Each number is 128 + 24 x the weight over its row's rms, rounded and kept within 0 to 255. Layers, rows and columns count from 0. Numbers have three digits each. The size before them is the row's rms in percent of the matrix's.

# o: layer 15 attention output (transposed), 96x64, rms 0.118, rows 4-55, columns 32-63
# v: layer 15 attention value, 96x64, rms 0.151, rows 5-56, columns 32-63
# q: layer 15 attention query, 96x64, rms 0.191, rows 32-63, columns 32-63
# k: layer 15 attention key, 96x64, rms 0.193, rows 32-63, columns 32-63
o4 095:086144154136135113166135141153139155138120138082110145149148197123111134164159135127121103132105
v5 114:122141149126131125131148136140095104145110196158119090154095154164133126118129107114101144135136
o5 106:107099119136128133148136128111126156103144105073129112103129157063089137124122142153137109126093
v6 107:097147131151106122130107085145119178092099091115134130157097154153128111131093124124119157182143
o6 109:108109129099132145122098119091159126167132159126170122092148110105138165115127120129130112077153
v7 096:151163118164140116150118122155164078146143153134114093093139118122114105134162133149119123084138
o7 100:100107107107112113082131149117109144128123110110142144187091131106143107102101112106053154171115
v8 099:133110098100126118130164094125151131105153128091109113073120104138108144153103115137182155137124
o8 093:130137128156127137164117141106121146122078125149124094120135130114156131111129108121116032127111
v9 106:121100154134149136112141157160131134159126106129075143152117124115130143104099100110135148159122
o9 102:136122090110122098126102076089131119094138119089136159133114113126123090138108125145147118106115
v10 106:145100098135148122127124123143104125136133077117109124120173129122081140159085136106151157141143
o10 106:141122130096127154115117165106140149117153158133148105133084145128177123114141080107126096146147
v11 102:133108146096083119122111089161182108174069157124119137127097147115119117129145128158142111149095
o11 099:114136100168157139124104166098058136123149095105138129156177118155145142084139124132118136098161
v12 098:133096107126139100131144102156110138145156117135086161097119123132095184162102106117152181131148
o12 101:163129141147104159120151142108148125102115155112126148128127113142154135103137096158147077124146
v13 113:127144146113131146124151132139109097062118104158119130145145135114154183104145154175097134127168
o13 110:126149128126118149150147123122149186180148148128110111118147121142122102155112153071164139113091
v14 091:087145129119159092127130113160165160158155148117152163102169097144092138158110139138108083163133
o14 099:163102125141106158154116148128124114135077116147114136125119154143187107084108138147139191112132
v15 118:138141153173105135172115147124099095143166107112159164118156140085200147142130147148092150127114
o15 109:138111113114148140117106122116189151127136113118130104130089147158107122138125121120188149110156
v16 097:130136126081109123104135114121138153105137156146112134157117146157124106106120125130123112121148
o16 087:111147114152145097125119126122149128137111144100129111084105099083107137120127122142150076148095
v17 119:150148119161135154124129107133188112118129140124124150123189098126121115126133110132151127139127
o17 113:119090089132095125125128161149123134139112138133142086117070126097136151121129133124104116145152
v18 087:136132152103135154124080146156107060161106155142159140131077132094100142133119137142149128121136
o18 087:102100103121114083102105146107145120105167140075088083115163137148125112162161123154122164122142
v19 094:099122092097135143140150137100134138155132096137139139110155121147122120154110149117123074120124
o19 092:146102131112107126111117113119093104125157172119162087157113089111127130124128105100116163116121
v20 107:132093160081126146135110111139149074173149136128134149095122108093161139106128109118152154178112
o20 097:149123090144155107118120139095153139080131108106137118159119144139141117142124160161165106110130
v21 068:125147111125153141117160160099146112135120122129086110127187140123135168139097117131113160097074
o21 071:169102106152101159165116141161101162105166129134178130138095146139133115115129114119112070138129
v22 098:116143112166102084123078119112123157114123137115149148120146195179068143134118165120081133191149
o22 097:093137116123136145132146127106158110153113153123136132113089060093116103087142065129106160103153
v23 088:114145121133107126130090144135127162139126132138140099088128136137139132161090162116102092084114
o23 088:141093120155121167136139099137160133108136117121114138107128113129150115105142102139149159129160
v24 113:119145139139069124140115141153095115117149161120109126104143119141149120161132155162109105154122
o24 108:126099136158202149174158130082147130137122120158150096138141127133100153114104113097152169135162
v25 094:152150121083131124126130132140152142109098169117115082121122103126145098121115119115125177135141
o25 099:087130141170107130139118147122114145105115088141125134119123164123064114132141097152118077145124
v26 104:159123133106148171101112097101102112086142119153131143153107128101140117129171127158152162127149
o26 097:126133158117151113120125141138143102160127134122123125100116132172107153125087162122125091108126
v27 109:092143122122141163112118146133140137137111133097124077128115095147148126102115090079114159142115
o27 108:142088115131136142146123112133096124135157120174146142121134169137118102154141157185132108145115
v28 108:124119094138161148116081133147133117103120146154119115137138101133123128100116096155143090119108
o28 099:120128138107106114134199131118130161128138136141118115098126124175152139171128156130128122124141
v29 106:115112123155125165126122113146116145117121110141097111127125124113118099125173113125183163155153
o29 102:145140145111174118114128120100142164117122157138124137102105097141171180112088169116087094133083
v30 116:116131151164115099139127142142191110105106137139128116090128106163130121125157095130108118121107
o30 115:121120085128133173130106111137111136167120116119133104137118137104151119132107161114122153141185
v31 108:142179152174119145142114146119098129148156146144168170131102118120148066123110148092138105130132
o31 113:116091136075133092093115114156145103099087141106100103128091159130099165114147074158080159122132
q32 106:113130112157146124162096115123133152116098138167114096140084148119063147114120101082100084114134
k32 100:145127138144136109151117104119132097111117164167111106139078135123094141157148102115141109121117
q33 105:153126151107153074136158129143133112135163090143135099138151118144159180171114148137149093111103
k33 108:120138165108152107153157120148146138141126095143127079130149106126181149140102123130152097091139
q34 095:118104149115100131123130093166180170128123099129180160131133122118120089094108123118128138114112
k34 094:130118131126115133124175127161126114124124127114153124164145150136148132118109103152123150102097
q35 093:129134113121126150118080105149133145162120103177055160092148090162097160110135170152130152104129
k35 094:165112126132177136102134132133123135148108088144131099113122106149080159117146179154125155107125
q36 095:161112114124183120170105144098139143076107166148079116178153096147115152088144152139140142124140
k36 098:132152138121178119209121100121145118091115168119101150120142124148109124114149139100107142127161
q37 118:159105161094067082110166132141130131118144111145087121106120135157115138121133146126132079144105
k37 116:145087146115096120106136185128118167129147159146129098133174086164135125144100114071126089136124
q38 099:127152130104100128128102130138101156103112103135147115092118110096118132122089127153103117126116
k38 104:119135142109123152130122120147146163112120146118158145115090096109124159135073106129114100155103
q39 097:126119110146121115097097127163148109159150109143129103124149115133086125139136128132097098090148
k39 094:122088122136134136131095102152146122175152167165126107100103147140102153142156118123143092072133
q40 112:115139120178155168128169119110123169109156138139130131144172114155171128110133132153158138082150
k40 104:105134087174142159168148098132113140155148132148110150094126105121180153092120119140125120144122
q41 111:123150168147088134115141154129165124148140113128130137138164156158116113129148147152114154107097
k41 108:111156124143085093101148116100127107130143110115094104100148143147131134137119151133111133156136
q42 105:111143113125114083150149126115158089167119152121171108144144119098152153143132093116125134156156
k42 112:125128105131092116112162158126159131159093148107154114173121132110146128111134114095130107138183
q43 090:103108158116148114080106094128067124137133109167146142142109166132122116118123156148175123112139
k43 096:133121108111135141160099139119091104151169095140155122147124143171125118124115109169147130108150
q44 102:139182093124107112110116145110152123092116106135142108121139139118147129117075130127150181122106
k44 093:164148132115132125113126110127168117133134090135136150132111126104138133145112119092144151136115
q45 102:122118116145129115119122079104105128175166105133110114101073141096138108107150156151117141149125
k45 102:079104131119159145132107146131122144134148101116130109121065172142132116136147162135121126154113
q46 105:126154097116135169124127111136160111124128131069073129159140147123106141157125115139118125162101
k46 100:155148119102105177114108098124123120126132146136107126141153151126138118180112131125093104173084
q47 107:126070153174102090101157150092131066098117124118125138155110119105089117120112103149147097127111
k47 101:130056129161121116123120154099131056133130142117139090134150125161137135119116072181162111116120
q48 104:130167155128131077128143092152167081104145102169106162131136111117121114150141135156087156123106
k48 100:133112138102163118145131119101155114089124069157151110134147113133135118140148101110086117119110
q49 092:138137136144178114134126109153124102110107112127123174112093114117148107118136112122126099169131
k49 097:146122083160130144142155132128102129090141148138127192113086125154134126164164131103118084131138
q50 105:143138118141140130119137127105175151115156121147132102095154142108158139119179130076150116115129
k50 112:156150144157113124129121131128167149127150112167105082121156194101140113091155150112137152103104
q51 098:159141156146104147126099131173127165110117116175131142105163163156187151117128161116133133129110
k51 100:163113102127136154158117113201126160106117077144088105105123092140146131091158173132146116109081
q52 085:143093117135092088163121136151139179179161158141173100138097145165112150093149124126115121109130
k52 083:108134165136119091107134103179104195158133146117165117155108105127117133100153127094139102148132
q53 113:147122143142141151137146134120167163103175108135133120104147138127177170121130126122037155165159
k53 113:122102125121132150129141141131168146086153135132143141083155122112138146092144156127070136147138
q54 104:137092142100140113144108100120153124124089156121125113151149166096156130155144097133122110148120
k54 093:135099114116115149123094111110157150090122166135162119180138159147157161113105124152143099167137
q55 110:125119121145130141126119106120152101137124109178139127112111126083088139144208149084181119117119
k55 108:123099101152123152136103133141152105154119113144135107119136164130096144136191081088160172131080
q56 107:175109143132118129147122170088110144108111145150172160108106128145105103153153125140104187156127
k56 105:117156137155120123107108166144167118123123132156120168085108120186115126133135098147103172164116
q57 102:087107132133127119114119155126101127111122077096141112071138152170131109123150133097103136132111
k57 100:082098136110122137109089132116085145149105129154127125101121141133161135082156170110128123121078
q58 105:137130139159147128093058144143141156127141125096113109156099100178124138140100139103139108134156
k58 109:115100158095157104108116132123095139143164160149128086133086108121078102126165163144116154100133
q59 094:134081096124142103119089167130115133141136162126138150126155090141106124181128104120130140119190
k59 088:120090102098120117087110116164132087122145143133096144108091060108144141159152149164147143112168
q60 094:117096133159123120137096172133127141136127098113120174118104150114134108176149117123110131116061
k60 102:127077128128167113114101142117093152133108132116159141119181149166147105137134117120154146102098
q61 098:097134129123146120156130124130131125123173143146118168159110193155133127181140124173136120142108
k61 096:168106126112142097138100152125086099128128133137088131151148131114125166133093143140148087156121
q62 102:101106111147167138113129119178164142146110153103162153110154097109147106091127159086131160135106
k62 099:119133126139157131125155131167124092123110182097142127155131125097155124086148140113134184127122
q63 102:111123153141095161159128095141137121155131115124122178164121124157116103139140108136121134124143
k63 094:122099169127131150129123076145145159143126138113115156143168090144121067129129140103106126110118
v32 115:116102142141153116107165164106131144111097132137132123151138082108168123173155166125113125110093
o32 127:119134089106109104111107091119120133131132142153127110107084154112117120060151059144141117114099
v33 107:129170132158137138174099122119128134154122143125133122130162118137174096169160123135155138130099
o33 099:075119123114082152098124153118167126147149092153145136105119087152134142093121125109106144095159
v34 108:114094143129119161130129101121124085150128147104120090114112176126138151112124162143153142101092
o34 105:090151134122159129138124134145095138143125120145123145114140088160131095109136096143124129148173
v35 102:102131122150097117084101108167128131079102139128090152158121117110133117133143135166166128143110
o35 098:159094106096124128157093120098113120157124105124159120150148134147140098131130129125122110123155
v36 091:139084118139122114098124145146155139138100102133147124126135138129132114133119109194089141081145
o36 090:128135091132135157137125104139162126121123107140171112122121127096131104134106094088164099122129
v37 092:152165069118099095165156076134144139114117115134164108100156091093108137157137097138137139155116
o37 084:068090157150130167112110163119135124149149116104114120137130126144106121165151187121138113070105
v38 087:109179147129123158156143125130147148090131163074151098126101136155139151179119132125128173098120
o38 085:143121141091136095132139089170103157182127126161115077167118112130130113116168153127116132136130
v39 086:125127090173117141162112192088178167111141130092113098181121122111141133129116115129115145154100
o39 083:142124150121116078096164131164131136123119100142129136089128098144104123071117152121173188111121
v40 114:166132132124145090113132106179145160108141132125131166111131151139159150103118133165117164146171
o40 108:125120121130146121129057067119114087126103094116116082126135145138093137140122125108110104134160
v41 092:151116161101127167169121147135152120104123106113095126131168173105109141115188093140161128155108
o41 091:101143120165127071123170125121086109108083161132122138186130096167141162103100149130087135138116
v42 090:159120107125149171104155140126102122142120081144115133175141126103136113114104159110109100128169
o42 098:149097164137123142132159133104105098104150178150129138114174174108131169137130078162173136146127
v43 094:138135100051131128103122140107123109120128173145116092119154153163146149100138108164122130151071
o43 093:113097107160130101124064153101093115143102135160144184137116085114110077116144133104117154100134
v44 103:097121109167086146165096095099158108123127108168129106148145102146120163149146164118090105169128
o44 095:126119154116135146106121163142119089140080146098131134080095102080113140116106054151155123131099
v45 088:098119116131106147108060099157131104176093157146132156155125144098145107133158129107099117162111
o45 082:160123085116048114094128107153118148108144154100110102106111103129119150124104102106111084096129
v46 080:158109134111118116158198107124104116119129088130106138083143120097140181134155148092108159137148
o46 096:117140116128129140141131133119127156153100139074098138191130184137109145133116126196092128124095
v47 088:147149108148091149154118147155131185091154115116136159142111093121106119168129149152121148135166
o47 087:145117120125154149113166115135107094148139145104114077135165167167142122167130143120132127115092
v48 072:152136127139071116144109128112146128172110130073158150110129139129119129115125121131104124098170
o48 098:120139108115090125114119106110122103121115084107110110119118106120129122115080119082145097137079
v49 093:173126166125137160110133083125100093101105126160117091116137135115101084113131129158143131110116
o49 100:119124114136136136161123189095167113094093176132183125139152143140118123134141143122097141158146
v50 105:135100107156150132139125152155183165125153129103100168135139142076119132126143106119126140170124
o50 094:108113165149101088123161114124118144099134118073077115142109075151098130118120128164147143107145
v51 107:124113092112127127174172164140166114158126102163112148130128132087118172136133153139145129151144
o51 102:106136157138137157153099167169113114120117153103077100130139137151122139103118135125132151091123
v52 081:160103128144127116116116145141165174165121159105178149110136174067104090109115154151113136133152
o52 089:082139122158112177166138131135122124114147119123116139161134154167126107126148134129138110147129
v53 104:129131171156131125138130135149132116167161099142130174126120129089129127128144087097120140135142
o53 103:111164128136110165108161150077140149124093138115100122123165127138140124122090123180106114124119
v54 080:152122150123142159090087125115067110098148151129141152179146157078142156149149140118146152104124
o54 086:105150134153085098108148114103146125149151128137148077109171104153151136120132130155140117140133
v55 104:125164134125112098133157125102104116164151144126076162136167134131170142153187152153107105152126
o55 091:122087094153132153127139141167127107130157149128131115140130130152146120107083103138171113115186
v56 088:123167098141099096118125151107098146142123149136137116135104095121111088122117077135075072151128